config.yaml
num_hidden_layers: 10
hidden_size: 128
num_attention_heads: 4
num_key_value_heads: 4
head_dim: 32
intermediate_size: 512
vocab_size: 8192
hidden_act: "tanh_gelu"
norm: "layernorm"
norm_place: "pre"
norm_eps: 1e-06
positions: "learned"
qk_norm: false
attn_scale: 0.177
bias: "qkv"
tie_word_embeddings: true
parallel_block: false
init: "normal"
init_std_qkv: 0.0442
init_std_o: 0.00985
init_std_up: 0.0442
init_std_down: 0.00985
optimizer: "ademamix"
learning_rate: 0.000997
beta1: 0.9
weight_decay: 0.19
lr_head: 0.00711
max_grad_norm: 1.0
warmup_steps: 500
schedule: "wsd"
decay_fraction: 0.737
decay_shape: "linear"
final_lr_fraction: 0.1
batch_tokens: 32768
max_seq_len: 1024
doc_mask: true
z_loss: 1e-05
train_tokens: 181400000
max_steps: 5536
dataset: "wikipedia_en"
Each number is 500 + 50 x the weight over its row's rms, rounded and kept within 0 to 999. Layers, rows and columns count from 0. Numbers have three digits each. The size before them is the row's rms in percent of the matrix's.

# up: layer 5 MLP up, 512x128, rms 0.0818, rows 61-113, columns 0-127
# down: layer 5 MLP down (transposed), 512x128, rms 0.0703, rows 61-112, columns 0-127
up61 074:596487514467402506439452443541536509508468495547471450463577548482443469441455569540626456479498423435569508486634547528457423514424504448461475539481423572470479514454452500570486530486474464429479490414441550454521616550507566504564456500563543496461491574561506552475518579537593542487535521452522549535463365462508467509468463487535501621533522537545480481431496447536443516486471
down61 104:539487453503560459508550444539601519525496449516505390513454516428462584526460483563567497559419518534530440511625542363464529581497454465462522494477577467566506486495538502465435501490461576497481524467452437553590487548522524514432497397498549552511394492482547474526576465550459520488482521512441457447456407515597425496492555542450397486497542564530416470487551459496527524504618
up62 082:538494556471492500491467555500576439519436456475476594376478476590385437498497601535500567443486522444494446644473489571579482418486442366548494545479501455496525540490522610474502525502453493428470533480528542482534576579496559398504553452477496477488519535515493429522506470473528603544470532429487525472491510483465429523458484433529530607474519519525487457432524599487549489528424
down62 090:466564536501418449453581484582464478467559458492476536532504602467474504592481489415460479537515546528460507504467523450569479543517456483498481503445496503519539473466561464448486474523445411453494514496411428531545512475455534514365558473557530500548509502435503437563575488368510522478485526530361474533568486617608577527417509507468460531469600528553434505525559474538449605456529
up63 090:533494452459488565489453476547435571542381515472407452553500477459499521367503500459550466447538500513600545380605569504567431463518490557483536535526551531428425488434486538518432558478534477572507484436497525539454529579509520485516480580478551534562583567550406540511533584508460525475523503508549582498448502405434472597413460510516427576455536446488541468508519476571478501497525
down63 095:470486472494464402528577535534615420599479525563451506553456572470550536372518486500530490465460485439531411467586520457443521626544565540529562569471524483553493481464473489378513567516518539417468534515533545460549446510503546508452503442511418436552529417423505438443523540562540479483482549473501445466463486484544511513518530497373555550435521465547554523550601500466498465472566
up64 080:479483540488522473519526617457524432553549507416503593511502541476559450449432552593421451480537568496500535506464491539527531426472525514459560534511402534534411542597522567520515568483550501542528565562503509521469454428504398648485461522447481511481560492576570495472474488532565512477471492603463581534472600512471522497478375506469513596417548470448527536448473474413506483524453
down64 089:482521467487492424532591528499506498481518490516501478486504491518450591520458474506472560568500507488451565452556521376526575614493407489533605466511567523573543480533401479482409496415467537463489564580449459522562431518428553559400517437496463540487379519433542522499568478515460496441524469593491431480523437596650480472526527553453422508484521514454452451461527489534535529507525
up65 087:489480520514541560420504546491503494523529485512442460528478553523476517487455564517533394462550474493442518518515494480619498560435515392455537564552622501465493506489422490606529559446425533555490513511442519470449555428416523538477496596549505422498503500570515538452550424426417522491577483454508646448458511444477567417490388497462516486454443438583588522540454497507522494563503
down65 080:432478417475591469483453446478570514561517496564418578447536463496434393502539524484539445616579535527435580522464567503475550424555476543424479556497414508572459528463505443513556433427520517475565502492511548515444389599575507529461583420438543509467531531586590572528515488485488497462435541499487461492511482517523469475552573444520445500542473520473468528431504537453490587541412
up66 107:546450548447435543604466454486542551498509459475422437501544524583439476487539553631463512481512573510525444466458472490551488544547491294525553539555577568574462544459513567517542510494503447509525364464483607542465546497542467490415490451449488476489450480505445527478624502483519578493476491555523467478420503494455478460508519450494478596548482521448481502492394506488461442505513
down66 099:522470533390560487528580467504551444438482546480510513581493450413533511450535557509591526437413486497447472427536541556488495575428483522447476427414545464504530512574526443422446508462535489561477620397497430505525526444428512490434497522482456540558555522487563433607505460350492512462486580522523484497518531481540482543475489542531465494592477492508554506517581452466565600549434
up67 077:517427543517451521451460504450509411437506597544500507512556420482527457471527484552491509567483490506573516424426466526473542451428550514523492468534531418526499555510476424531549558568586446434523542536429496569505524510479497528505526496503521468470423511531458548476461522508472464526405473595470575617406442450508481465349545505575498435445513464465572582470532510409444482463648
down67 087:534502407526500463508631412549504520405408522485468477542506531439491586546544409452471509529485511556561481503529561426585590544473516475501488550428474552494494414509452523486433502438427548463450537593418482497615526570504553543520495462493527471517535465448539518449511510491428524526578465540390422413505530563492565539526534593437411471569552557506480524453520504472440469447496
up68 100:558534447489500547627504482462549428526480504512503508495483548533443530469512569540569478524574454534442501445518488613494523441439504490447554593487470507500517571586460452491524458490492490605376412488380473482435511528483578502512494492414508442605559560498493504523506435523503539583476491470493565516509450478519556510481517503559510542411542473579411467402438564360469432501488
down68 109:614523512452425477522483621505453529470454514507584539501526477504508484603665430471535419485475460446515504600445425505456591523492495475490505429425483524504451576517486462446548589438569568557461417489480490532532536453473535465498548508347443471548506461476563529471568565533559525473477543419533467501448510419427534526450507527455521547553521481535476470523544505501494544406505
up69 094:481509405529468549465479543506509388534544463436434476544469510453535534501437478485469532420535561461451500446568455590509422470482625538569491547554561457558416531430507555544442511475480486478573516413468447545547542531571473424505554508478536524466599504637449471511552445406432511556507439540500456571446529496460504462485527437545597415488454514500549475464481514479422499527593
down69 097:603524588493516439465463493524549548356444571521515535567543406505602422567515525523541595499552469424628495569501449488526470487485472453490529543498547446472562395425521500441508523574536562480530487426474509468486453442518428546503514446522561505515466449487406510452430590473549509470453510510502547485512477481489484460483401569447574548457564471497533443449436540515555447581498
up70 123:447539548520438468507474494525519478490542434464455473525495574572491579432378455478544516513530493435458479474473573489493563497487507475413540445574585476497622565536527551501480454535582508544541489492573507446393521585480530468437459497505513421439452552578514579561477561592516495590373461517565451491521462392479438460473518402481524446501489548539448552540403527532472483527485
down70 114:472451508543534474470547534484462607592462516541640561461509477495462495471501495488581481456504510510499438656477418482513538482462439500483526467494467458559521403569396495634549478509449518532480546563452458452502423490533540576548546531487501547521475480484506529544590593483519441485543581419464523426491532540505600467434489478503466436419511485489471465489443362512488471435536
up71 121:532544499489511527556453576541506461480560559418587512546464414475559488459479488475551442458531458474414459498408458534438507539410523490511543546457520530432540471566540524470514451590433481505497430535457493548546492456544563482485478578500404455538459485565526554491565349583490445534485493476544524509551503540495493454451494433457663506509408567481514448453418503572439439583529
down71 114:534446478461499415557530561464450491520429522459602435452480524463537656471482413538581560573465501540464476491599487449491531553528481526487539640536465466500543561484526406522473485500471467522478530527515550457536367487481513403584577535508488511411527540502514527500559494528527507477554494519524439498498426478440403499489462482552544444475578468485433535545513442412409518437581
up72 109:503491376504494558522461508524610496487442504481509500519568515555492540458508490555453502544531563438622506510497454567480443449479524445492537555450494508497388600534481436584477492542449457507452540613493517501578476371468541513514510520509542442411514499495484508501467476543496522540470451557600488533554491417489522463478451377460578458531529585458570419435442514449471470367461
down72 101:516582475479436446408472501523506517541513608638457487518514530465534492527498482456496560442507422581539454591472515454567431518484548532565478363402519571516481435441465487550517564476501493516490490605442594526508514429513443518510570485448580476555582435509573509467514508521460539501497503530473537449555498438467431498536459582489518466651466504420466500523469533523501403486446
up73 082:511466435493510574474518459541488489489398544438461431555503513516452501504503598494590451381555432579496423505545450513479456518461559515547549571543498490514553564432543550466575543485491430448447481619476509576490454499486488501484469526539500474454471534495551429579398432547475428482450562539472513552476382450537465458453480506473486390559452561529554476428514532440494382568546
down73 085:548497478474420471530619502536551442450440443521464493519512525526515525533417559510541477436413420518520512530505513513508529579514492524415466542412450498612565410424588498437510543571483527459532499504466404462598467498513507500524474488496492595483483425379485461569564509433515470484555457491354569559520458535553526559576584482543430482435483520511435476543550466452473539541520
up74 122:541520455418508489423415540476475609502552525476528447474539559548512491534478437496488559442503471530519451491413493544540465505473543550604554509576491571512536602466429476461435476514518451546414435482582436554469565482501519480413459502505524521485450495548419468529493505541484435497524442451513559590444397495462405502443486350514495572483465593515560592524451579538456524550541
down74 106:502428523555493494456454414449578560510498510537559440499486534590403457512526475528423487467529564547606457523416485523455492456541470439459425497457507487468478494481527568517575556503570548462563473446452442485461533557506558593408574532544520521472485532528505524401609609435523461414459581565540489498536561462474492486489490527464446537614527502517539426451400445551510548450445
up75 069:511628528555524514551469450465510439481489458457508531451520451527464573545551617504514382417485487506398467537576599488510463510497562478436512585565436457388464495473490473531523559545498496618563493489456495564434550484496568430404430492392428428576543515527472543446496560467588524528565535448507461486494506477545478525497520474406511467555483442503498499481453538555489414497473
down75 077:531522469483564345415396481553387465594515479463546508546445473445479526554570521451536505528517457472466529505495547532478541511501459499598542504578498429471520586604471445499396454458529572571495503493536535514537469465486535464537582590527493536531501420526481491472504578597432543496495458416490449439518481479423510467568446552412554414489532451547521493550526544461479507466405
up76 097:446476573488453514502498596456460516487530460514400513489424476521627565473502451513501468499495576537498407378491488564542408472517517506480576519498500482533518535545449570488472470459539434537573461529444530457519475505429497606504493676464508480520557549485527486499602533379453441465486477605523462521478514515444526383420516453506548431491470485542584514542531514471542549442484
down76 084:501529524548480458489563420526477575373500499524509447404502538558565526471447434524522604536420518503566485452561517487539447458497508502482437529416504514568423528536514513519532494443545569486516501477461464474527411558465557520577440575499531540511434528464470429518450600496607514419434492608370523519450469451486556509549458500430482475549624518427543505525511412475544443516522
up77 109:464572462467496547538442502501465454549551533428484503509425475477458479501541476513545563412578503492547517583498549563408552519476571442439611574601571473437497595457472507502404405544465473517499474519529532574511547494441549429411550499459427552519431484453529488437420509462430451534541562413524534564480485472478470533420485466505530566504496557500554425490517612503400447531468
down77 101:530441576435562470596531553476442537553440492567507464557529470445551574489487469421420525478526565540447401518421479521540494522456568600520405471415535442510588448527470500485492431568406535501519458503460488482526490438472449453566589493549465574525554511527454563530492482480535402530528510490549430472604536545554479542493520534465532524477453389553482504451548371496486431472454
up78 127:505511476487468529480468583457537500602440454445492555575463602463554506469529496521475458529509546517440477501485543534474568499527545417504469485580514498500439602541537529515390473527429418491544531457510484429496496505502410551419403638504534483532500459540484526490564449588546539440472447506618521506499432524567514396491456466496527475500471468404581596519439468549423431559437
down78 117:469537432539570479529329543492413429458527516501555541430567453408472564541492519565548526412534483492391552434538477448495518451439465517410526592544541523414498531474446598440596530493510501506440477467518545477566407559490541454560537483468469434475528554546526516484549474594510468551453518504398531575517482542480512526471573489502514474447496455563505462545544568427561485474499
up79 082:407531480508514520554441519524445405520450500451425509535536471452507476487563593476498538498509561589553502475554497501452472492529529407485607452453540528430480577410461496504490614597476477497531431443475566573554477484432521538481409450488541489553494520581595475478382497547549383479493545593525560499505454463446480474471551481468452500511511498541450439441417479508363502509518
down79 080:536515499599598486413517387511429492531450471533405460502568552464477523516470576459525519538511613498532492606464475468445505557464505555554490481535447381469460610485410476548425516509496521448521460507380536545537480491407435557449474485519502438551426448480568480539448505535513469474514489491516500461593576543462456481520486550569585501558524564451513597467535446508411489531523
up80 088:452543523519547590559451486505540505556529473558477537552443586557371490437505521563542465492489482575411531488458469518501451473506545400448547510504504501458523535567571418528520497479498483584548423493466501423533491493440433460387425571404441418558527494577514535534457442504622514507519518472567456480468538542554552427501480399523482494394541537572466491442541532423448475486461
down80 087:506440545407378475551452513560435618476507521614420468569503506461515544548450596532544463434446537509534611521479428483525487351523485473539495498413525439518478575554500456447385548486533556538495499466506479490493480534571583519628515484458453557521459510395483516488516514501453505428448535444423505538466536529518508518466470556495435491509464574528539464480559509479567467554509
up81 097:457630493475472510581498581488579461536597474544541535533503489458424449420480514472560419470604468485473557473464530526492548366460472490465486492537534500460488584560550546447447480532581467497525509572492521388535564535450444549479436548520442470493582590515428504526399544443569482564503495505498423561544454543460509508484490469586503521465440556493530511429488529393456454427531
down81 091:506433539417446435574501522465487522417497480473455504627583534467563475600482462450426490507434517501399468553490538488577446562477408401528539568500556536511477557609543546499522616470471635511475468443462472524530522493418532468592511461526449428454562521481453528503487527511492492522553519494542544439423462491517504465507514523463459508536520519571575510459478424366467472480556
up82 085:429504446497496516529468548473490493563508589495456564502515464475582509423579540484478423437570508462548486584526458501465480467450520510441531611489570420437503524457467498450469556524490428555501493467525513583447430500597531405506486495542500498457549534594461419462400449421423479478509538563574531555452496345470508478489472501492556535538472494478638446521442551539403479488457
down82 081:510527518580513500473452586536430422432534564525503608445471467485488393540607490541497457523479467483494539517476487554534412429487483458356411397493554566476476476539524516445574532484534495540541514454488522485421527505508505416578545496543448456480533507524449497517500589371549463443480540418473493504526533447546462521489493585604570535483534487481503520467588445570590576523468
up83 120:466561473488434505526449540459456453537533461443421550518507455551462623446502583601521439459489536589472422420520459638468495540538557487608543471527530526549484543402463488492504500509487498513440432530494642488429497443486469534467404558504498498438504548537472520527521517528476552493485428442538468531444544491557514413502537465498545387537511526591514507563404452484496488414566
down83 143:466480462476467450518525500500510477401523510517571424507433519354490489485587536603480476569445545527486498423472586504412513483458507542480443484418545576461387558513560541495471526404466564539478455422522607471522526472447518489562522531490570525594567488526483535530529541510426489527525570474573522439484420494496433520462490539426461629586486496473530536547434422553484497454462
up84 101:534498486404482569510492449475513489506546466349437533550570451547547515450563471482499513480488564477398411497537480565595524473470475542454595511514594544478510474449619509436530479544550470480549412393539573464483519492414471460526462516467514407542493518499567542541569585438601465442494409504603516463461463479505423510456493440450575421549530513512485494500505463542511482541497
down84 101:564493458486539517393514448476575468492472468521480491464525520468527523480496520496437516589516497587445460569504568507581477500503436504496559583554460353543464487528495486560486441435441453458553462437588534470521501515499431560672472436499556530523521559406511535581481567500525570475466495445447443384523523469553509421443480571542527438496521508397445495583497561514548527529519
up85 119:471422429349416491491486500495552534569526539425511491594547514476501546465390576486510422430514495474497564465520531492606468537488540487448512482583494556509484468502483487467457477513512457498498497517517486512487555580553450498433445522593578547413625617482461501551442544442472451564500549507510501488408523378440468514484518439515479548490504509559562483621411506514525480438478
down85 105:468462588516431402556588547480473492403453552449459472595517415517542570530503457514437579448467531529514540459471546421485448476463526433539541581552544526441460382475513527470551523533448527533506474541413406402555400520433538487506535475520522534549525469512457485592472549501605519590542451529445542504526414492464512467473501515401469490509559522594537571534435487496443500532523
up86 088:478538539543485510531473484480509501543449487487508641443519565534419532492492597544515522537493513576546475423489459543512485463459607528422580440545474475499514562404427445494530550526461545489467513536492592528509425426470607459427514512396468419514517522514416490489473463561434557458500567418584648478565490430498486517528500437428542427484498452570473435532473488455463469441509
down86 081:589559501453506477469487486571402470402541552518527499559535506460432515543524432488530499522432519513545548486485498457425527538418520457514544505578615547518513497477579417488494503484479558533480456512510460498501542439488526502462508537372579522508449379567401581547428538479470536462535483538525524471520564590499454433537510574382499449444585404493485415470409454564478566509477
up87 076:465636462595500575609456542525498541496523538430445493591432488497495483541509503471681432508545433560552558427451505488474443544457475566500484493499494494465517468448585419457496451514444451557501470610497518464441441433506468421478492551474453529504511470553571515504391529421509507489451461615504504487462430472530516427446511490547540404527503562510566487490519501556546493536545
down87 089:548478401484459434522586437586465530412401510510443433631558463471530515551492469496513564515472444477415414528565509495510573529499550493476579533500489557583536495490491529461466550477473549561462503477436417532571503498531538521393514484563477555544484505409596435492517507473467398488571465520373485463577479549534490568544572465499456498498505536471406425473516509554576462535501
up88 105:559563555472435518462422472491454429549426541413445527559544478454494547475555495478640452464559597544453501575499506524524447426493536502559514559493452443411455580497579454438494556618421456548512536500435513474522524564416454582447461460460551492579484603523480462467525573540488500498554517559531483484479493443396514528485439496548462468520530550487515550541432499439412481438483
down88 089:538556397474467407450545452476457586504394522540527504496476445441510536527513600461533464530573504498523436517539488406486367588585486543514555446520430478525557483498422584499459527506484572551558448504488467596480429480465493545429535464538579435513524491553491485438471559456527470419529543508463464475498479561533559415549446528561611436489457592527470419466577538486514477486493
up89 122:493533586429472552539416458468503563551485476479521618421480485577444432476460491590600460392499482495477533531573639602584503487463514588491553511553442388512549560512434523524538436529526479473426518515430560470448513492518589501492442474484470448551425534490507483474543472489471537506507387478539542507411393514507468441515517494496488471541459582504547501459498485608520503504508
down89 124:604505416608487480531510598494492508540448671455578459411481467458508583568440602483458539605487407486484403416551558471488514511540445469507455472532507474529518589455547459561468433411522468518455403559474432515492457537498467494522453516425503515426606495537507433459507481494548504550524485471523542576521519539455497525573452463505547500511464486532506440481485473466527571447483
up90 112:447401526470514503535464474494576478598509440537541456461478448531527470449464546575475466439527449435548515553552538500587584451530481541498478520590583532493526520562412540527487449522503399562419465475472455496486612610452451521523545589497503488439529432517428443436568477485506487546483479469503530574465395456388378480500539487439487557541440467552467593499520525557502467460526
down90 107:579545625575568472424509465462542477377528489520580433611460520518404549502542523534545430476480539544568450556500507441471473485516476518535561515498506483505378517510524471463458566400475455451531454508592489474521461570550454508455435363491543512538481561489470512434425571477521525481461490530516506562538548539507576453505422527499488481546536527429518450518419440484499617527429
up91 092:495453516516498533581412461483453498533517473465493554526435504628453566468471472477500501477540539532442486505494498473486515511581502552507492511586509519516439446532462482514586536580551488460496515568453488460427497529461484550399442470564459436518501541584472517550579454498335601477559488535512562591452403361495512340509524486485531462468561473482499491539508447498541499498610
down91 099:576511475540572447479517554430563496493380481462526487520496566468501481533547425558592536650450512467581529470506601507499520489444544471482502449470514483498490448483461511434545372494441494596505521481541464430526445519522456447509461508478476487475481497476499601501546558497562430518481570562394488494567470478552515579492422488566509510543514519497516559588359422601433463476497
up92 095:535568495520587537500460599484571474614502585456556496520483574474505379463406503523585401454436469478521504463455511516465552446480473509556536505459470459500498586541464552412433447479418505539463505497470520549570400609554475477480448556614511487478496494574434520510501437507482505499560516539536573544367494535483496494459462483547547452521465481541457392497431547452523475547444
down92 085:515516507499537449410505555502384535375562568512477524423522447500493566505392516486525454493504493494593491534554488482530522432475461429539516475539547578484382462495501513527525566460487484606594495387468522439466523494566504567548552461439476522456460437458556552514449483458562586466514509442408487518469515542519542495544377606584572459437513491489579541495529500540517557468459
up93 126:439516507439545523531441607456502445540503549488536588489441499601586449509473551532401549454559582512432491479439500505492556457498555418457501508430515555544557472454479468487418468540462456612505431472574520479423615448533445465500464554522495528468611520558482503507579445538543579493425478417538531560552473441525410525515593452474463580527449464510561458508447513474439490479495
down93 119:459552515540553485460510515476471570714449553462519512460463573500503597418439474500520428613534495474440460492563537573506532452530492507514426485467396498525582521417569532543400407467485490472463500480443523463559428432497523517543606518529540451454494563538487475517479438498567500581467518445504439519487467537542454414462484528517609545495456448494498492522460569480444503463520
up94 120:476494521493575593527444539490583466511517488522449517517444503572521514524551510523437582456494529509631503484468461517544551532550591613517478588668492450478509585477408607474453509511534410554478473546468442499532452427488471470459524529511420468507519541537406545414506459433504529490532523528588486514428508407473509487490402467476501475438473505495579463401505536452466467428479
down94 120:499548471515538503441397434483510505506468457473613526535566437448552430489435575536402469460454529488438528555455515425532493505530425543560528543481579511494414557507534528512466541468571561473561497503517535441537491494528443562475533466476506470444491582555551463513442482454469509499488491478520500491425500509555454476525572588491582499615418437457399557492454607445458625617451
up95 086:522463496527475566626510491407573526532463505502468641474500530528446444501533502521487451452467618557492504494464517486502496476529544516479495459525475474582539542454389446538542546502531486633479528535555485380550536404506598409542499514442457476482572526498436563522401541505480578562463518472564503569525504478447517504470446395451465518445501567513592473515459507526498473391456
down95 092:483536526415494478440450553599433378496467528538506476473494447503492486547414481486575469507489499518447558537485504552488522457524496485470454471497496403471477523504521501610430514507569474440565544569402518452489530589561382579519478496497511539525479501511559481405500500421451394483542500502594523472471574433577482482496592586559468454370473438555546496528571507488501509617531
up96 089:563418578557489548573488586472604439507554521408513491585484513587466561511543541452468517461525600501470588562470450540460517487447618470401514498490458515510530500413583574529457531490629471559494552527530424427544498436426510459512512566476535484465439496498408495460511530438460523520527402424556560538545442536485535520492492430424564566456486497550483491505493468461457458460491
down96 102:449559529529452441374534365538414539457446567517501496496448526521474492572509444516515568476589518478470589558502452531426540431519480526516426399531508564447510493603426392609453523483499530535500527482530513523569513432498560530580538487449465505485508548512490520519512474478484426470473532593458496421573567468458409527552404506465525465590552519506445569529519575455476489466525
up97 095:519463657446398507589435535489499429535541528467478549564566502423494564477499450481515557424468540548392527518566570523540510416517583504505473448516456565567500548551519537493468459445478529545358513409467513471517517419506508472502494512472532538580456540550489567450491450495527500521489499492534511557372496475527471461454380451525486494483469555606458552512430580586501492508526
down97 096:541452401518546487492533531465516478367477520489533464440486423482454429564498544497562498514524460516472449443555432520461495446517536473528486410470504607487533580486471547542609471503569470511579485466474530550460513540492477466524486497496416496552450494530537533530523465477471601491369585552442529640533534490498449483526541531464422539549429500438530438397482539427528558622573
up98 108:409470464493442528439428441502505494540482501382505572521413451505545530480360518577585501459510573538470497429411524510409612519422517438504549537504515494512504522549482443508542457526511531478590492472512534452469525510531548500515464469444441543434455520624396547479492606517486595478528488556545573500521534485442417490458583411512530467529411485545528532462449539549466438521502
down98 101:448524535572502462428448474551441526409473542497492495489570452526565431486538523481426495576513489573508565518562463519597451520554514547546445462476448494418491473442532538557453639501458555589537488483513478474464533466503436438609491556471534497569538499554483526500498480499539498429401459469436536437457508431425556614452400504511617538530470446418510566482450485573523568521466
up99 085:540586527448519537485442524517434494531495542572509462519427533442501493449397517507564562482509492472546514562465481479516487484492474489519585578576526469417483437597503490542428448522596488624568500497460588479536536439412390582473423585559493465489499478562466522446591633478495420521510467511507521496400469483507563472421471453536465541501520564507501439500505434448501393534464
down99 084:466533508487497381533545409534493529606476397533487458498467526520466629474488610594543481509515451520507503492471623400525567514473394510448430426457552427491597549478512531501521475555445502508492495509448418462511476564499495459477554493481420475568422459490500508510618469496556484622505565486475425480478499542547476535511474566547450499533505458497393456514535526437528503452561
up100 117:402456432440423545532446456447529517538456443519462525523487572387473486450519557480518577534585496485512404470530511527534466444515627511491579544491527555564512593464538555481462468536405486496524454490487487446542566571455558527426466478426485436507419500548542471529436454474527479551435483479576495590557466519520550396417500488471520538535554544491554530518387516511360471524487
down100 123:365505468472521484506425433439418535484417441459429502466451495504532433531533499560492403534446536473489604467465505422536468607533535547471562479595467600535463486491504446505522517450420424512489479484431497503530509466472521526431492450534377509519610499591426439527574551529444512497484573601588522447493499538605534461501492564560481516499512515534430501559417496525470514511516
up101 105:370625511405524521610384517516528523488505566443605441569548444600543514508431473469515476552513483456461492517449508571445447533436540458521554547513510597474534431496585494566541442545507535573460442486572499417510503506518466442464513551467532467490496545509501544653493555460507460448548504483540551493407424489478429495477480436533557477496504443581499463537499485549467545478510
down101 102:420417426533519524454494441442532534542542551501509540497584526521495505530471553454444458537451572505551506536510444535507558528522476544475520466582505469488495329460478510549626568503466470404543436520439536519469478485454473452591451479412507534504494490462474535606541525430570485531479430479507541536560504545604493546518527572664523521427393422517512455497455458491499484496444
up102 114:413546459437544547583480503469524468540500552483566535507470598528455500478498512500528543475582532474508459490489526449456464475449495508441548518605561495530564608477502500477457498515472433599553382510585457510391533571492530470398465517558485432548646516555459514448429581497457505625546520452500519489520530386461475459462542456418478577506475534456473541489465540490442434458496
down102 117:487523548519505459447532458524469554457500480481472552513513536520494535425505371519456454558532491419539604496477460540491552498553518529569435587487509600571504464495454539513504442542388480510490539519398510434585523406471510403495501545569434595559522548410458590395436532425473511570536471460517468429473585527524514476409514483504487437508477421575500497474503564571497562524566
up103 114:503546586520447631492491507475489476500464528443460548474491520610536511463530545461498467435473546561442423518468494459535493488462547550508458442584596549511622507574551513455410391518510474520515388403477482422554491593485596577475445568493525466469456539579446617503525489428509550476433488436514455480501503439421506452539470496489578569498421509563485490458489484515460495494554
down103 093:475455499477551441502553465479543554426515465567451487575555462467470549509417567480511477484544466423576454485395540515531415469559570463486558489491473574495488515514444475499475571596419389532478544521440445528407505499469559482510487498548565634430496454479430486507497526489602448510537465579425609476480486538494537396503580540479518422498566558469470505558512601452513455462459
up104 120:417519447408484555530400493474510503509428535530487567465533494439641470541447502488557490508495412512469548546520525467507542536539544462508525534541533462475554497563517503546423417545495439493555444473449451482499591442462503551471429533570541513458449585431511512533483648505496476618499386468538529521512453452453438518525540440415513470476490643546549474501431494501409533515552
down104 124:518508586475413568463531447453476500558558470522432526378560559442510586471553462515523504479503535527592518538501567518519482459575533529445542445488524507490473459422580558490577583420456504539419407468447536424496519434470460596506556450514497373556555473464522464425587519601509488403534522497461545433533512456441509494506423567529506488475528479499405485465472547461559565478533
up105 080:471485599505544495539471506415467517499490513449555596454424600490486565542590547521385559427524487490414508664452490546542515429561456543477502455485505398524457463556506526424507498466482460542440572414553458538495429488402534429481526458433548414522579516496432462494449497489531554586515544454516569529447620490491442499506521459530576478482495506461492483553477483520502553470479
down105 101:468462452462551395534566413517549472508374489524532460499457561423554590572489469501456579549405469521479510533534493427535566501495516478526544505463584498562539448526595482482388490504409576536433498498539443537563521449498521541467475396525518543496486431380506569547597425490466495491576533533387470518496510519600534495580525562500419449489519455489457470485480497496514551499549
up106 088:457522580405498523548455509408499519530507527459488597527462509485485519469495583457418506443514488610431544476478504605443503419485486520523467538466533438580547572563461495478554548490516521466355447534448492488474576457480503504588543476481479491475432539518555453591396413542524499506466463465524505531465540560508415514432537542482445507602544355515474482544473577431484540485427
down106 087:522537478516500423498549490502527418439380531582581487487472611579501592502483441401502590561383546428529527462485501551422472515543451482508565515516465500606551562542485427466556473399425517512562461550545519532547507576509491537537513526528455501485473453472531508497494434478516527543511477500504488526494465545588484491594482587493453415489493457478449396465526585443383553519452
up107 105:449429548462403581462452538501507459491545481438504466603479425518504505504464459589443521443504478508443555447520477584599470548498584524534460533578484537457470526474424521490441430506536546484574507499408457489476548491546547492531578521561473548502615541450409522506534455464465528549327526552522559536463435491433445392506485464438567533471445529514558451549445539510548471537544
down107 101:483591432484552426563481575472510601340464514591506495522523422457565472604513521550470457518499470498519452558436545492435500404556522495559583514519418598415531498458497468446436531568457476505479472578586490541495497520437464518452490492448527492500405561543490548478482555517475531468476516488435484540440510499458492450463527442410476553646499480522517623522514455503461499473531
up108 114:445512503494471535396441567524545548522480451409440498583399453466557441501542541558506463500539467513527539545546549472567422469493478425453556585501604460516509519512536466507419470618453544534492481499408485492368510475472492472494515493563488470511488538546609484427565451499540502483364524519539579585498424541471443355448496485476518533501485532487565477495490454523496487489601
down108 106:552495577504532503563448537562516509417468540487529449412505400445481544571570423451475441512524528400454514488488500535397467493524500319552512497486438416492410493547544499481488508470430490489576624535515493464513524528513541549465491618525518560466507437562501534504470503440491554438480507529518471446480453474469567446484594541519485501533528476556529502555629621547464460506469
up109 110:518600533488546519498446580516496440497528559418497496599552490503434492502512474420451483544485511574478465467498476529593485365485491481571368547531458478479574541535489466492435445555485475543492386486507527561461503503534512492427423485532569464444501587512414543460470369523482504427499528510554579600503522527537502554489479420518568478456537531528540514444427543418529463449610
down109 112:618497443467490427453441505444425529593466511555481454467535509500457521490468495582473527499551540484528524607542492487442459481412576534484568492527450513446546561426536504559501490540479471535483554560523504522452574507483482490592435514477527527429494373492600403558538380455484545621491498534613454455463526434534519418561447496440523473499460448528546418544509491472554474569530
up110 112:500530542343550533431455524465526579504477533508473602586513457498503450487463474487481539436508510453503568573484556467528425472482514514486624530541491512460510513532365469484524360550503479485454477525451481416472594507452439543483535632472494543470495607538442514465534538429534496533498447504544550573555402485434418522505519395469434521579494507489439484500465495532482558524510
down110 111:588496490604362508537468569567563470481617546410483454503521519489520474545482486508436395534522403471404451515506532488523533489553587480493521466480527424509481443458515500516502504347530468454516511545537563502492509452464526544512521487580456469457513474601474589477469471597533400489477587481438465479548506478498423531459472525474555602583488494585438460480469487585519485482537
up111 112:398457574527472535433489662436650474515544557503544554525525430467472537521492486497467477533532511427519498483437454502514434490450478538505440486553420502556457587539490548474473512501515414550472402382457510481516532547483509520566514520503468454516602575511424554484477445613523481483419461488505476511522553502519468524464440395460508424462516585507468493583424529427456480453546
down111 097:546527472523456546509496513436441442510498540514505470433595565536512448541532543455560542496451507526532463597479465486475394533522569503516513507591438578474455530467566509516574395397527487494482573592563498484518483474362463452516499511427534450483446475449567483533436622498511445393565555542426501554441607467480469461426587488481546547491521531433495561440527441517538475506460
up112 077:471469563491471553488477540480530475459389606512539489469409479536573514468482429584524409463478518536344553454570545516543467414438550552452558585491445500425458456545488480477471456506448371511451484491470450512394548479500542542495453511518505537514538532529416473432566585530530606488521518509480489521492555527536506504437512486497578460496448500486482508493514604575603423580520
down112 094:538500459524444434386416445444414511500506585482474494507528373453459459593457485530524528550578541482510388506407527506417504530553406521553472485462449463401466473598483465570503474618552530605571417519445533532517489525450430485601571460505492522541484501477441514420497486559468526479511507459521519477538483490441495513575491532529526497457559515575523498582463553523505544595489
up113 073:512494485478460511511423431542487563457428582513584475573543603489596548394431500521452489446505613468470544500553556508513461481542544560433537450503487543441431522571442510389475481467434458450511533469534476524525481534520493525440489481448483556448595484532428561558509513577463545517576437459476557525411549422371537545513484481447590508429438446497493543458467561457514491512580